Weights of a small GPT-style language model, trained from scratch on English Wikipedia: width 96.
Each number is 128 + 24 x the weight over its row's rms, rounded and kept within 0 to 255. Layers, rows and columns count from 0. Numbers have three digits each. The size before them is the row's rms in percent of the matrix's.

# layer 6 MLP down (transposed), 384x96, rms 0.189, rows 163-258, columns 64-95
104:146113133090089149139151162151119114128076156120077131174129169122129123137072119116115147081096
113:131118133094090147145141139086105143150146104122140161150150107126165114069126131129106126135077
094:133182117125135114131133111091078135140131143158102139176099122146106140125128108111111134139125
092:167150119111127076162180120135152168124109115145158141138132094140098100114108130116125148167143
088:169140154155128140121126130126115115130156151133081110144117117170144139116096125124155079139123
096:140105130114128149132180119137095161130127126168147167145118138140116151129125154129116104096126
107:126131114123147133108159123109133129148087125113134118151163155173141117093170159145137126132117
123:126128096138107125149155142147170085138130135129103141124128132102107110161104139166107142112115
080:098148108133074130162136139130130146115140133109129130151135101134135151112146100140097155093128
089:110135131110140151123144163127141156147139162123133100137165097161179121129114127091105089172106
111:115146081110110123139136164084115105127137149135084124099146127117122122130123158116108129109083
081:118137157130129161142112149151118149159160134146163118096142140167093116072140119136117154152170
122:106109132160187113131140102124128166130147117140141108144106159105115091141136131104164101133123
093:101160039146127076127136147102162109144108118116099114125123107109122148116079145120114090138069
077:128124164119088094130127090144122141128152153164128113095117134108127111111101133131147104095156
107:132084145161115104138137108120132158147144098134105132122138172099079142130119116139160136092185
072:103160161144134116158129141156142118113169070130126150152174113128130088109126127155104167104153
105:118126161124128129128119079069106147123078145145149108161128105108096124117163155143135163111102
102:159097103115133138139128123104129134154116111126156137130123133126087132070147162112147149142081
120:175106104159126162141091130084120107193145087143124124079115100161080121114165133134137170125141
118:115108098142102114075152145085133137102115109124154131132109168124122114129080170164155166115150
101:136138089119155141142155160108133105122103135165165092118127130107178132138128088086179121143121
114:109144176155140072120126132164145149055141135115108133093107118150141120155131130093167138121165
092:161217155126117156119140166126104130145140134138108151115152126126156126154127123140119122130183
065:148103074143102122151082102152143100119167136136161149126120153155129113135157105116116118125114
077:086109148124088103135145112116135113116141145119143116125164115162143148106131123160129112100143
116:140127140119124095082099123115141115138153120173129152154111101123149156115199163114075141084102
107:147131123135139119168158185127144134183133081147105130137116124156084110148126131129112102115136
112:142099176088087134176080147082132154092127143110128140130133151112144083146145123102103143119104
125:155134128147173102111123123156124140196138135166113107148178121118161121104142145119138127139118
124:139124161140084152145118121134131133109144139138106118132153138113094124095126115113142118120155
111:142162106119120110092161129102149151125067141157117143122130149101121087159108132095135094154158
066:108103115134119121189103136152131131095126105132138116141102098153097148120079127143083123088149
120:094108124146150119106117166182138102158115166128129081131133141117154122127093124121133126158107
115:110133126117086157151117119123159151141086172087121108173102131126125146093133126107110118104151
117:167143104147149135140088126135142160121111095141108117127117099175151181168087116100141122099134
073:090142101117194136105129098118116119123099115131079136109106100094133136145182132138134097105092
103:155140142119110094076158116149138105134108167116150121130100109133132139113149138138141148106139
090:112117099121113131155158118111157158156127140114105096148124152123134147087116078092147101111124
118:101110144117150117123154153133115100104171152084106133097139158143124083153085116091129082180119
108:115131156100113142103100149102092142136123147132113092159097143115137100112149136158141203144144
101:149114135126100123095107110144070156140096139112133155128142114144140146096111120114145107120121
111:145143158125125153110118124150115126127091144127156162135168096190119146169105078152119079126158
076:167114159169108122140108089137177120082146119100121155112139153130144148142165142132133164138120
083:161122142116125151179117097144155141146154146144127134128161161164113169124132092132122087153104
101:121142144119097145110083144114086123089141151158099104080121075144177158099123111147145118095042
085:138150153150096149128137121120134127159136127119155142121161127138085158120114103135159144087139
098:095078145144127123082134121161155113095133105127131133149140097151168140120128113155158087108171
106:162143117176148127119108118157153124147121123107146112135142105100107090123121124099145124153137
078:112147119134086122151165093135120125129155103133134143091105149115145115109111063126132090085114
112:132117156126096121107113104130135129119110137161110146168126094152110140145152136107097134117095
110:140135122133162130098117119065114137141110148133155132109147139147134120134146140138161158160132
084:119127114081151159112178137099125128130133145108129148116113110154128090170116127093119124162121
098:106142113131110132085129144147113081079171114104116153150152150141150118137120106066135134147110
098:095077183130102149064117108158126150150129143112131153073124078145168139108147115136120118099123
086:113147118101150170134187144157127124140107107114147145118143124111131127107148120146143072131146
094:125118102103142087115152106182175094103180148100129137107137128154154098116110124136135115110130
108:151144134084105106092151140127151103081120124104090130109086092130141140110091108080152095119143
096:098137093139103102118154173123186126105153116082118113110128114095160163112135115147162123160135
099:145180141156112131077178118160109188139128145139134104137099136096095135130156158135125129132096
095:138056151098130141095131134103086132129159136104108142071141139090093148104101119108128115135096
075:131117137113098096125134142161119128118147119088123113142107139171116115115143082127089133129106
087:144106108170126107159103137168131145109123137109136164100112114139112139137142143114149139132155
103:121059127086164149120099141148108146092133126119135135146142155156171138108125182139157075148106
096:141105149128141126139098104124096136105089144137149152121160100123111136140107139145128159109117
099:149156108120131130103150138062154148101119137169114139148153124121154134144132140151144113065068
087:129130166126144132124108132160149069150146144143120140141140115115137125141151108112112140110118
096:140113139127165119125158132151153124139096140133080172141111113107076118167159145136096139155109
086:111096114069131117135116130113138171137169133066125131125149123137163159128098123116185119132127
078:132088123127123096188111143129106124102188124113163126137118112134130122161128127129126110112103
114:115119127105168111107130135155100121105138117144139148114143124139158148142138110145164154120134
073:123101112124109143152126133130104166103126144096175158122141136118143126122133101173111104123147
100:119137171145136088120163123140124117157142136073136149150122119144122081116133143097107122132187
101:117135116140140153111143146111140144071163129142091086138122116088116123165140144123131110137120
117:111150146138101129138116135105111088087065129135125158125154136115136115115109143160139083105119
095:109154081126127067135145187118158085136157135096097127097133127112105108132115106152138132149172
113:152142116121121096141113149127163121114121136121177092087111097150121123164097135095172098152101
072:102169105136096141126131094146151167103183127143084148099124160120086138125103108131144164130133
093:148106144120105151118163123103099132121146139130122143153124080124159134123145097125135147105103
117:123094143115113128104144170105126162128111169113113107119116157160142074168133116085135130106137
080:139104156113059161103130111137117139164129135113144148104133145087131099137139115138148117138129
098:142129154071137138144173119109122092148176145156095144167161130123123118133132101126139136137129
103:125114109124125104148149157117135139116143116163096138143107124119088110117146092114107127158180
090:132140121132157129132146164113154143138130123092116116102106132144126130155113174145167122163132
104:131149105112121138142113167104156100133106113144133115131100111134156126140091148125122105077098
106:148141158122133133128146143142100123135111131115088099139131142138103074146121113132136198150162
107:135130122112166146154094079087068119144166143117138127092101083119139149151168137142132107155153
108:088113092136151131124127108025114136132118115120133172121148131165110153173155147141125125148112
073:080102112113150139137151100105182124072186118085135115139136118157106124181133117137095127113129
083:162128121126129160161127081138160120117172111145150165152139137115116122113143143112123113186154
090:122111159107125097149162144113126149099094155149132108104123125125118166128121110122120103113144
094:151096134108146142166153085085135136093115153121189101136105146101137126131134111124116129123104
110:110117125099129087140128101111143162108129121128123141128124114130128104131124120094149128149138
109:146137138159145100131128183139148104117177130095104149090135134146144076118101137110124083164171
093:115118108152120131096129127166123107079152148099100147124116123162138113142120155126123147169136
080:098126076122125136123118118116160125123143072150116133153140100122139143215095091159125109140117
# layer 6 MLP up, 384x96, rms 0.188, rows 164-259, columns 64-95
101:115116122132137144091125127120095138132160133093120080114092122167104178107107082126124158142138
089:158127139171164089109113132137132136119141107143201154104157136122143063151109158121122100127116
098:124138130095110127114127176162093115139066122105174127144146136137141128132169173117133157092124
096:111151133120115140128119140194184115116085111112169133113070179125114134146172099111114135107166
086:130105153115084122168113123143154103131124140144150068091123145140117104138111133143133133120087
105:149122142141102165124119138068146122156138133102133126095103134132142136131134143127105145138144
114:175110100115147127119123099114105146138142132098180132136149163118108114126123148089139130104144
083:083120126170162104077114103171135106106131153121120116147072161128163147134140112118137083161087
096:141160158114116131129093133090120114155128140128175149135098093158125149173138120104064124114131
113:147116129136121145142126167163092110129098101105140128150163106143139129164176119066149125138148
126:116130153180103084090111114120120111112117121124169138173118117107152147139142161139133124112116
106:116133171089082081116119148142121141111147135126128109135128111114134134118168110147124128109156
107:151111148110116167140103121126144134154148129111088112113090135144148139128128122108139121099191
076:150123140136133128152149114133129103145114103121122139129091108183144140184122112140121179156115
105:155105133149154102120119142143087148168137125155154145111106074067130135118142147123104106126113
091:106152130120167110131160113135127143137170147106117108114110143170106128140146118114133133098158
103:080102130120096169105145088135114185149157139141135153174164124106140103087132096145112102159125
101:129108139151105148115088126115119137095137153150134124120120167144113086147092144125114100128092
105:136089150117148121106175121131070177131114135126152143162135167148137124182121091099106150104125
102:146120085125125119171161082100108133128117181152127131143107118117141125097103162149095142117126
097:136138090109162106135125113151131172126168166088127157127122096129107152124114143141139134163162
107:138122124148087111112103108155132115096113134077090159137135137102129127106167129151143108126127
107:082125150109135139123088157133117106100132171120123087147151166108143165140107110127100127105144
097:125130188087103129092106118115151130117142110126153188109144173136151179142145127106144154116140
084:090109120079150138139146127102138104145109158166102157134145174174150088159146156118137129132140
105:106109136119086163142109126150102130133128079138177173157149122140120107126140098140134120141144
106:130165103141148153159152122114141139107123172173131153099167112116077115157103141144100157112115
106:133136131122129112122069159120114151132095135159176147111184115120141137131104125130131141169083
117:135112124144148169115109132111132096102158193173146127147118148146149139075130142127111111129156
112:152132127105147139149109145160147123171130144149153089118087139138125145194114154136145142146124
096:163141126129151156163151142150110149100132136142123145123158077108094157086173149098134130138169
096:111125157126152094089145154123145189072094110152142127148088121137132120098091139134134106124157
110:158109125120133145125163052133164156134098097088151122100055139119113109125148145106139103106114
108:173160101124126128147113118124135086132161161148124169140148137131160122079105140088062142126127
119:124126140118123117099121148155086121154165188085096092153125157156147110146103100168085138098159
090:145087116155108089121130098179144091179076128101153127097095111115158115142137140095096115117126
104:148137130162133153082169103112113120121163137102153099135146141147084093153142097119102110119152
094:122125127125115158153131166082108153107111106121112145127145155149122122124134158143127120166105
104:118114127138125100105109126119147143107167085124142137097138134135139145107099147126142162098146
102:114070130142155078113120126128160111118180117121117137125176126139138146108110145121122133200150
096:115126123132117149148113139092135146141122088136147140132117126129116087162140134081152125122143
109:107132148153115159099119113139108142101183177077143152112139147097142151149111173138123124114129
104:116100158211128063126138146154115166140104158134137138126117136118120145120121139088127112107137
084:132130125143109104169122106149140099170171146134106146095127155140127096151177157129145119114121
099:121121130111159098150147107115106116185084153157141130146169149073121119105126112138176147166165
085:134146154115134114135140169136118100083135110145117103113124127136135150137142150136086108180137
094:114191134121170097088119122125148135124108118116124091124118091109127146115130136075126141135132
103:132093133089099072154118101169128103122142148146124167109120118103098094103140098169111131147133
083:124126124188113109110138129142125171106125148133146113167148080117120147152139130116096115142205
109:172133100119118140111124101089121186131127142151121197151158143175105109112142118092091170164116
100:152114117155123153121130127131109130120128117143134123190103134139103123159124082128090126099101
097:133177098169130097138148166139131124142151157115193152110118126098139147093104128166164116119108
087:115138095121089124176115104106108162096095131128173127087119091149104108119132129198138167113153
091:153153144130152178130122080174163097159143125090110156162149140103126144152095151118125103107114
091:165095136143122121135075128116113137167109088187081138152132119122113119186121172147103123110106
082:144120156126158141132110139102094147153118128161146083158099134102108131107132143145133111152120
088:147099126106177113105115128130117132137132135145148097112141107097117143161177109141117144118155
098:120154103160132128109186149137138176112145142149148141101070133180134084088152100093116161134117
105:096116112103105145137183122147129197134142098102125171139147133084169123095095189161112153092136
102:150141116124087110126121116110137096159092070142097116097076102105121132134138112143122133167146
085:112167136084153144120095122104141127117136157141118099153165111110130087119077151089118136174135
089:109131157114148112107169098151098149113153089165156149116123148099141145119131136133110161170124
097:100159163108113105122170077113120146131151143143126160144138124096102135160081114123105191135136
091:119119110098119196117146072164136091131087121180127113147137109141179135107118125130126133153163
105:119117116138143138147119108131106151127137158178102109168108127119137191104126162150082125160149
101:110138097125152135144157159099102111076156194129159127135108174092145160096136116147148165096133
095:146178100124129140154073143094108174108163127126127133102104120167109158098125110122152115123111
098:112140129126134112119154128128097114156154106105110160128134153166146165118046137132109117094123
084:130159159085131094137087128147157099131113149115148138170135128124133112129144111134172133074127
109:111145157171112151143134177134111112134118138127181121142148122140127120081118144151090107110119
092:124084107145143099084120078134124135126122117160139128135120104094146145139140138155131181071172
100:127145114158119136165056113117111094175165094118118110128125112102118115126155117130095171084113
098:152135099159151139073129096111098141108119124142096184117140125151099081108144117143170140143190
121:119148139116084164100100116088179103130144152145105167150163130134105115123119142147082117127134
107:123126132116096128138110100121112131140144101115141120117162123149156073120102153134143171119066
101:133118110112148118125160134138168090147129170168137113076147112161117104176150120112111123146130
087:121171110105140121116119146144132131119093152116129092175084153114137096143112154156130089129147
096:105102129131142130142111136174146111110159153111148126113122098114139137136088134175114176140154
106:115147135145124146103113136148071127141088106113106117155157104145109139160102131139090110110118
080:126113086112168126163130127098111083121119126135103129123146096138143122136156132173149139083156
102:149158151084136144124142160113107134125114137173118116101161127117114105103124110112111075124122
091:114110107152112166136139110125087134185127122125131187102128098126130194150114151115133146139135
097:144099152131102139159114152136098152154119124154144158133147123091140140155116095149112117116104
110:131120140149154139109180099136102121119137111085124106132114127150099151099112111132127156136181
102:149170169112119127122121104165122107128128105152104100117114130132082148114125122151131085092126
107:145148116166122144135114108152112114124093156157099108092165123138119110143140076154121105141158
110:122163139113138120076149175113109117131122144152136126105124118194118124118149137117111186088124
090:088112138155180155171144107114134139111130119150124120137130073178149136136149160081116145128137
091:161133114136170130135155149101108164135083124117106134165096084092133136128144158120105185127117
088:131144144131130184112105106113114115148168117122163137148128109140130144158163132184117136179133
099:150183111116164136157144153137135120146095143135156128104156098097102130103156109141099092082134
110:132142118139114109128104122181131151085132121120158156076153092135153121138149162102146135134144
101:120138148147101113147108084074107111167109091128140146114118136131125141125104125158140095103134
089:193119138154088117108139107165161115109137084129140137129132134121139138110178098170116148123087
085:124148134147132140096103096150131154123129144089152146111109135131103141151129127115116127111127
104:147122140085187128081130083117125150143111098118155105148114120147137119137143129106114164139145